{
  "n_layer": 16,
  "d_model": 320,
  "n_head": 5,
  "n_kv_head": 1,
  "head_dim": 64,
  "d_mlp": 640,
  "vocab_size": 8192,
  "activation": "swiglu",
  "norm": "rmsnorm",
  "norm_place": "pre",
  "norm_eps": 1e-05,
  "positions": "rope",
  "rope_base": 286000.0,
  "rope_fraction": 0.75,
  "qk_norm": true,
  "attn_scale": 0.125,
  "bias": "none",
  "tie_embeddings": false,
  "parallel_block": false,
  "extras": ["local attention windows", "gated attention", "norms scaled by depth", "capped logits"],
  "init": "normal",
  "init_std_qkv": 0.0178,
  "init_std_o": 0.0,
  "init_std_up": 0.0178,
  "init_std_down": 0.0,
  "optimizer": "adamw",
  "lr": 0.00147,
  "beta1": 0.95,
  "beta2": 0.99,
  "weight_decay": 0.11,
  "lr_head": 0.00719,
  "grad_clip": 2.0,
  "warmup_steps": 442,
  "schedule": "wsd",
  "decay_fraction": 0.74,
  "decay_shape": "linear",
  "final_lr_fraction": 0.0,
  "batch_tokens": 131072,
  "seq_len": 1024,
  "doc_mask": true,
  "train_tokens": 649900000,
  "steps": 4959,
  "dataset": "wikipedia_en"
}
Each number is 50 + 10 x the weight over its row's rms, rounded and kept within 0 to 99. Layers, rows and columns count from 0. The size before them is the row's rms in percent of the matrix's.

# layer 5 attention key, 64x320, rms 0.0457, rows 54-60, columns 240-319
092:74 47 59 51 46 52 44 43 37 56 62 58 43 51 62 40 53 41 47 43 38 58 32 46 32 50 32 65 61 59 75 52 75 40 37 51 60 30 47 52 60 33 47 77 40 63 45 43 45 50 55 56 62 58 46 43 56 73 62 41 42 28 56 48 46 36 46 43 59 48 46 45 39 59 33 56 43 46 45 40
090:47 50 53 45 51 62 52 40 45 66 64 54 45 46 43 65 59 59 53 46 48 42 45 47 52 34 37 49 33 58 50 28 44 45 60 39 41 50 60 36 46 45 38 56 57 44 50 50 53 51 45 48 37 30 57 47 47 38 46 49 50 60 19 60 43 44 39 46 30 61 37 42 46 70 47 58 46 35 51 54
098:38 44 43 37 49 48 57 41 58 33 53 60 60 40 60 47 37 60 50 63 51 34 44 48 51 59 57 50 71 45 61 49 51 39 42 38 53 55 46 38 39 46 41 45 40 49 65 47 43 52 42 44 67 63 42 51 62 51 47 31 46 52 55 45 62 40 44 53 46 56 67 49 48 38 56 55 55 58 58 31
093:49 35 50 51 64 54 53 37 38 56 67 58 48 59 37 57 56 46 56 65 48 50 43 59 57 38 42 47 60 53 55 57 39 48 48 43 60 59 46 45 41 54 63 35 53 43 67 51 39 41 62 53 56 45 42 50 56 54 61 44 54 51 46 37 62 48 55 36 60 69 39 49 53 53 66 71 38 38 53 56
093:62 44 64 21 43 51 59 59 49 51 44 45 56 51 62 54 55 51 53 41 62 69 63 36 41 48 37 53 41 56 34 46 57 57 44 65 58 63 36 46 43 37 49 70 34 69 47 36 48 41 55 42 58 48 66 55 64 43 41 61 55 56 31 65 47 61 46 45 39 60 58 58 47 48 41 53 58 54 43 50
092:56 35 32 39 50 32 53 52 58 49 43 43 41 51 65 46 39 47 51 48 46 72 49 74 70 44 49 42 45 64 69 54 33 43 52 63 50 49 39 50 52 63 56 63 57 57 64 49 54 42 57 57 47 54 42 52 46 58 46 49 60 47 49 43 56 46 66 62 44 48 54 56 39 59 46 62 70 67 46 53
098:70 47 57 50 37 44 44 53 24 40 56 53 30 40 59 47 65 68 72 44 53 39 31 32 52 61 57 37 45 46 63 49 31 45 64 42 45 55 48 39 61 17 46 52 51 49 60 44 58 45 57 52 39 60 51 56 45 40 49 52 35 57 53 41 55 55 51 66 73 47 41 41 32 48 55 34 54 34 44 53
# layer 5 attention query, 320x320, rms 0.049, rows 55-61,119-125,183-189,247-253,311-316, columns 240-319
092:39 47 54 69 68 54 48 48 56 51 48 43 61 32 39 62 71 68 52 51 53 50 31 59 45 42 54 40 48 56 60 42 63 58 59 47 47 50 30 44 63 47 65 40 70 51 47 34 27 46 67 60 55 60 70 50 35 35 55 56 62 49 54 49 61 47 48 68 47 48 54 44 48 65 61 53 44 50 32 62
096:46 49 51 45 33 49 50 33 49 37 48 68 44 61 56 47 53 37 30 42 52 40 29 45 49 50 37 55 48 55 35 41 44 35 64 45 57 61 51 41 52 55 57 54 38 51 56 71 60 53 51 60 36 64 45 47 40 64 48 49 37 31 55 34 38 42 56 48 61 56 55 43 67 62 54 61 69 57 64 44
094:57 45 51 44 63 64 47 39 65 57 46 55 21 49 53 51 59 36 51 53 31 34 39 54 66 46 54 52 41 46 55 44 40 54 51 38 64 50 33 48 58 78 30 40 68 59 57 60 46 50 40 33 35 31 35 58 29 74 39 42 55 45 53 30 42 44 54 41 49 45 37 25 66 51 50 60 56 57 45 53
090:55 43 33 31 67 53 53 46 66 62 33 57 41 68 62 47 56 57 59 42 56 70 55 49 48 49 47 44 60 66 36 66 46 55 37 68 65 68 37 37 56 52 46 40 34 63 57 51 37 44 39 59 47 59 62 52 51 62 56 60 26 53 36 61 43 53 49 41 61 55 62 37 59 50 37 62 56 52 34 50
091:57 55 47 47 39 71 54 49 44 58 54 47 54 56 41 52 50 35 56 44 62 35 48 48 50 41 30 63 53 63 64 50 40 59 53 45 52 37 50 43 47 41 46 59 43 76 66 50 37 52 43 62 45 65 37 47 55 74 46 37 52 51 45 32 53 46 55 55 58 50 51 44 38 56 51 60 63 43 54 69
093:54 33 46 44 40 52 56 25 45 52 59 52 54 58 60 57 54 50 53 47 46 42 54 57 54 59 44 47 50 46 38 52 41 47 63 50 41 44 36 41 66 39 49 27 51 56 50 36 61 56 37 55 52 50 60 61 35 46 50 54 47 55 45 41 59 44 50 50 64 54 42 46 30 36 52 44 47 44 49 37
089:48 57 60 41 40 47 59 58 40 55 27 72 48 48 58 61 46 30 48 62 40 45 35 52 36 49 34 65 44 44 47 47 59 54 50 29 65 27 61 45 44 43 49 55 64 49 52 61 42 41 69 52 55 39 38 45 42 52 56 47 56 36 47 49 43 47 31 50 48 52 50 74 73 55 56 57 58 45 53 40
103:46 48 53 59 72 52 58 56 65 56 26 36 42 50 67 52 35 73 52 45 57 56 68 51 52 60 71 56 63 55 57 50 48 58 47 69 56 52 36 57 54 66 52 68 71 64 55 42 49 57 44 54 71 33 60 67 38 47 40 42 45 67 56 47 56 41 69 54 38 40 37 54 52 61 46 47 54 55 50 42
104:41 47 55 41 40 44 28 37 45 55 57 67 46 42 45 45 65 35 42 56 40 79 70 58 33 47 41 51 50 36 45 33 66 49 49 62 65 46 46 51 59 52 43 53 44 66 47 62 56 40 49 46 60 47 68 46 38 51 54 59 50 33 33 44 53 64 43 53 51 52 60 71 63 60 39 49 45 46 67 41
096:41 63 57 51 58 35 48 55 51 49 59 43 33 44 44 59 55 43 41 50 42 39 51 44 62 55 35 69 67 53 63 38 47 70 48 53 56 53 36 46 52 37 54 52 56 55 38 65 44 35 38 58 49 55 50 56 41 60 52 69 61 49 49 43 46 39 48 46 41 52 36 61 33 47 43 62 55 65 37 51
100:49 31 40 44 70 64 60 58 41 39 27 44 58 36 61 60 43 38 53 49 61 57 50 61 47 43 49 42 61 67 41 61 42 56 53 60 50 63 43 68 77 51 47 55 36 55 50 56 49 62 53 49 49 63 77 59 57 46 30 68 29 49 36 54 61 61 62 55 47 51 50 41 63 35 55 44 52 57 53 40
100:38 50 37 39 48 45 46 55 53 34 40 40 44 45 72 57 66 66 53 50 53 51 47 55 40 45 56 66 73 46 55 75 59 52 31 50 76 44 48 56 50 35 36 63 65 67 58 52 44 61 39 58 65 39 52 55 55 49 27 36 38 56 58 36 61 45 53 49 45 52 46 31 43 41 34 53 57 50 45 45
095:52 33 43 67 55 43 61 47 46 57 71 37 49 54 41 51 65 48 42 55 40 48 57 59 56 44 45 44 68 62 35 64 39 57 64 63 49 55 61 56 47 30 65 60 60 48 50 46 57 56 51 50 50 42 54 39 47 62 29 52 44 39 45 63 45 36 50 57 74 38 48 45 35 29 64 31 58 59 46 46
099:55 56 54 41 44 31 56 36 51 48 61 53 45 58 47 51 50 46 47 43 49 58 50 59 49 45 44 51 54 51 55 49 38 56 42 59 54 49 50 34 48 65 70 39 51 40 39 55 58 35 51 75 46 49 25 35 52 40 59 55 64 45 54 41 37 44 61 41 40 49 44 67 67 53 51 45 55 58 54 42
097:47 53 59 58 47 46 53 66 46 73 59 49 44 52 47 43 44 56 46 46 69 46 72 58 51 42 65 52 71 42 72 35 53 61 45 72 35 42 38 49 32 40 52 55 70 41 62 58 43 59 54 57 49 53 52 51 40 40 56 53 31 58 62 53 36 36 54 58 27 52 46 39 54 75 33 50 61 35 66 43
098:56 52 51 34 47 46 39 35 57 52 47 62 43 40 54 67 46 32 41 63 38 42 54 43 47 44 40 43 46 50 37 35 45 34 52 43 46 36 67 50 48 57 49 65 57 39 53 58 44 65 65 43 53 62 49 51 65 44 49 64 56 59 54 48 41 59 49 60 61 58 37 38 55 71 56 53 62 43 48 62
102:41 27 50 45 69 40 44 48 44 47 51 50 35 53 58 38 44 49 49 29 61 76 43 65 59 45 58 33 52 53 46 64 39 51 45 47 61 35 41 51 47 57 62 60 52 54 44 47 64 69 34 38 50 40 56 58 39 54 43 44 50 38 72 66 45 48 39 24 59 44 63 57 54 39 66 33 42 54 42 61
101:64 49 26 44 35 59 29 54 50 49 31 45 50 43 39 54 48 48 53 60 59 30 48 59 70 52 37 60 50 43 38 47 47 55 45 55 38 65 55 52 66 48 51 51 39 47 47 51 44 51 52 64 56 59 57 42 60 39 57 54 46 55 47 54 34 58 39 58 64 47 37 56 57 44 57 48 52 38 50 36
107:61 35 43 55 41 43 36 59 48 70 61 48 50 58 51 63 60 39 49 41 62 42 52 60 62 49 55 53 54 38 45 48 38 47 33 42 51 51 49 50 57 42 73 73 51 57 43 50 57 60 59 58 56 67 59 33 44 53 24 39 59 66 47 58 55 51 32 60 50 37 42 25 37 63 55 51 56 37 75 47
105:51 52 28 52 52 56 42 49 43 82 36 54 39 24 24 49 58 64 57 52 54 55 54 51 58 66 37 46 50 56 54 39 46 61 40 51 48 59 45 49 42 31 67 28 40 40 42 54 67 59 49 51 51 39 76 41 43 44 37 59 66 45 55 56 38 46 51 55 41 53 38 41 48 55 60 54 36 41 61 61
100:51 57 57 57 35 56 56 53 50 49 42 42 48 53 37 63 54 36 47 47 57 53 50 47 73 47 57 62 52 62 41 35 53 48 47 39 51 43 25 65 34 39 46 70 54 44 48 46 60 43 60 64 52 61 60 60 51 46 49 41 61 57 46 46 51 36 49 64 46 34 56 46 43 55 47 40 53 50 58 33
107:67 58 53 44 42 59 48 52 54 56 33 52 47 38 48 61 46 68 48 51 36 50 49 60 71 56 48 57 25 40 29 34 50 57 33 65 43 51 66 53 62 63 55 54 48 66 48 50 42 44 58 35 70 56 62 65 39 60 48 54 38 60 52 56 42 47 42 62 75 59 36 61 69 58 59 51 65 47 36 64
107:44 39 47 68 42 48 28 21 39 52 51 57 44 39 52 43 68 40 44 46 40 41 48 35 44 31 51 51 58 48 43 63 48 37 51 41 46 57 45 58 48 58 73 73 39 57 57 26 63 57 48 46 55 37 54 55 53 55 43 71 60 41 50 44 48 56 49 57 52 35 70 69 57 41 34 55 38 42 64 32
112:62 65 53 46 38 33 71 60 51 46 53 41 57 39 30 53 59 34 62 57 45 47 55 51 65 66 49 46 69 58 55 48 42 43 42 42 54 38 49 50 40 45 33 53 43 43 54 72 53 28 59 77 60 40 36 51 61 58 59 74 57 58 53 33 52 50 57 63 50 45 56 55 40 64 30 58 60 53 44 56
106:60 38 43 52 44 60 58 53 55 41 43 45 58 49 50 50 38 57 49 65 44 43 65 48 53 62 43 51 70 68 49 63 44 58 52 50 55 57 34 53 42 43 56 52 61 44 55 39 34 46 51 54 56 58 61 50 51 45 43 62 27 47 30 45 53 47 56 39 28 68 61 61 52 55 48 44 57 56 53 41
103:63 60 39 57 50 49 53 56 46 40 44 42 46 53 35 43 41 66 55 57 52 45 38 60 48 60 51 54 66 54 52 41 59 55 49 69 63 42 37 41 45 42 36 39 53 62 59 55 52 56 46 65 60 38 55 51 54 41 42 52 56 54 66 71 48 56 47 52 48 43 60 55 73 57 47 53 51 36 42 51
111:37 50 44 54 60 50 38 49 51 61 60 41 43 62 64 50 52 46 47 73 60 26 45 41 54 52 39 54 62 53 36 47 55 47 57 71 52 62 43 33 57 40 58 57 59 33 51 37 48 50 53 40 63 47 29 47 55 55 56 74 51 40 45 52 53 50 64 43 54 39 35 63 39 48 43 40 43 34 51 48
107:55 79 37 55 44 61 74 56 36 43 54 42 51 60 48 44 58 48 59 34 42 41 45 62 48 39 51 45 29 52 48 69 53 33 71 50 63 28 66 32 60 73 49 31 64 58 45 52 36 50 56 46 51 43 39 49 72 25 62 39 59 60 61 46 41 52 43 47 32 44 50 58 55 51 43 74 50 56 65 56
098:53 60 43 49 46 52 38 58 53 69 37 48 53 56 38 65 60 54 47 39 63 40 55 57 58 53 51 55 55 67 57 51 34 48 49 40 58 37 52 58 47 50 37 77 47 49 34 59 63 71 52 64 53 51 34 49 35 49 54 41 62 56 48 45 44 65 45 54 35 60 31 63 26 48 52 44 55 37 54 41
092:49 61 58 40 52 43 39 33 36 50 53 35 65 50 36 54 54 39 53 51 47 23 40 53 54 37 54 42 43 41 33 43 49 51 51 52 51 41 57 61 38 66 54 62 45 59 56 40 45 60 49 54 37 45 45 52 62 49 42 65 55 54 51 44 44 64 42 57 59 64 40 52 35 59 55 39 72 57 53 70
093:61 51 61 52 44 44 61 65 42 52 29 36 48 33 56 66 43 42 66 29 45 42 70 37 77 49 51 45 41 54 76 39 27 34 56 49 64 47 66 64 52 43 49 57 51 44 63 56 41 43 51 54 68 56 27 53 71 66 39 53 46 43 63 43 44 38 54 46 41 44 45 44 56 43 56 59 27 35 43 61
098:54 41 47 48 66 47 54 49 68 56 56 52 31 48 65 45 62 38 38 48 53 67 47 66 47 32 59 38 55 48 53 63 60 52 37 47 41 52 60 59 45 63 34 42 57 53 58 48 46 45 47 60 38 36 56 42 45 37 59 50 40 37 53 26 57 54 63 53 38 59 58 52 71 61 35 57 53 44 41 60
096:52 54 52 63 42 46 53 51 56 54 45 68 40 40 38 43 68 37 51 63 59 63 43 40 46 57 41 54 40 49 69 61 54 48 28 31 59 48 63 62 47 37 43 51 48 58 40 58 35 54 31 45 47 54 37 40 58 40 44 42 67 42 71 50 33 52 44 41 52 32 64 39 54 55 49 57 48 65 53 42
095:57 52 56 58 64 55 36 39 57 46 57 38 35 51 48 68 55 59 45 67 60 21 58 42 53 35 48 61 40 55 47 44 49 48 69 60 47 59 43 54 43 41 49 40 59 48 36 58 54 53 46 58 44 73 41 52 46 37 47 51 49 67 47 63 63 44 55 37 68 55 30 40 48 58 47 38 34 45 53 45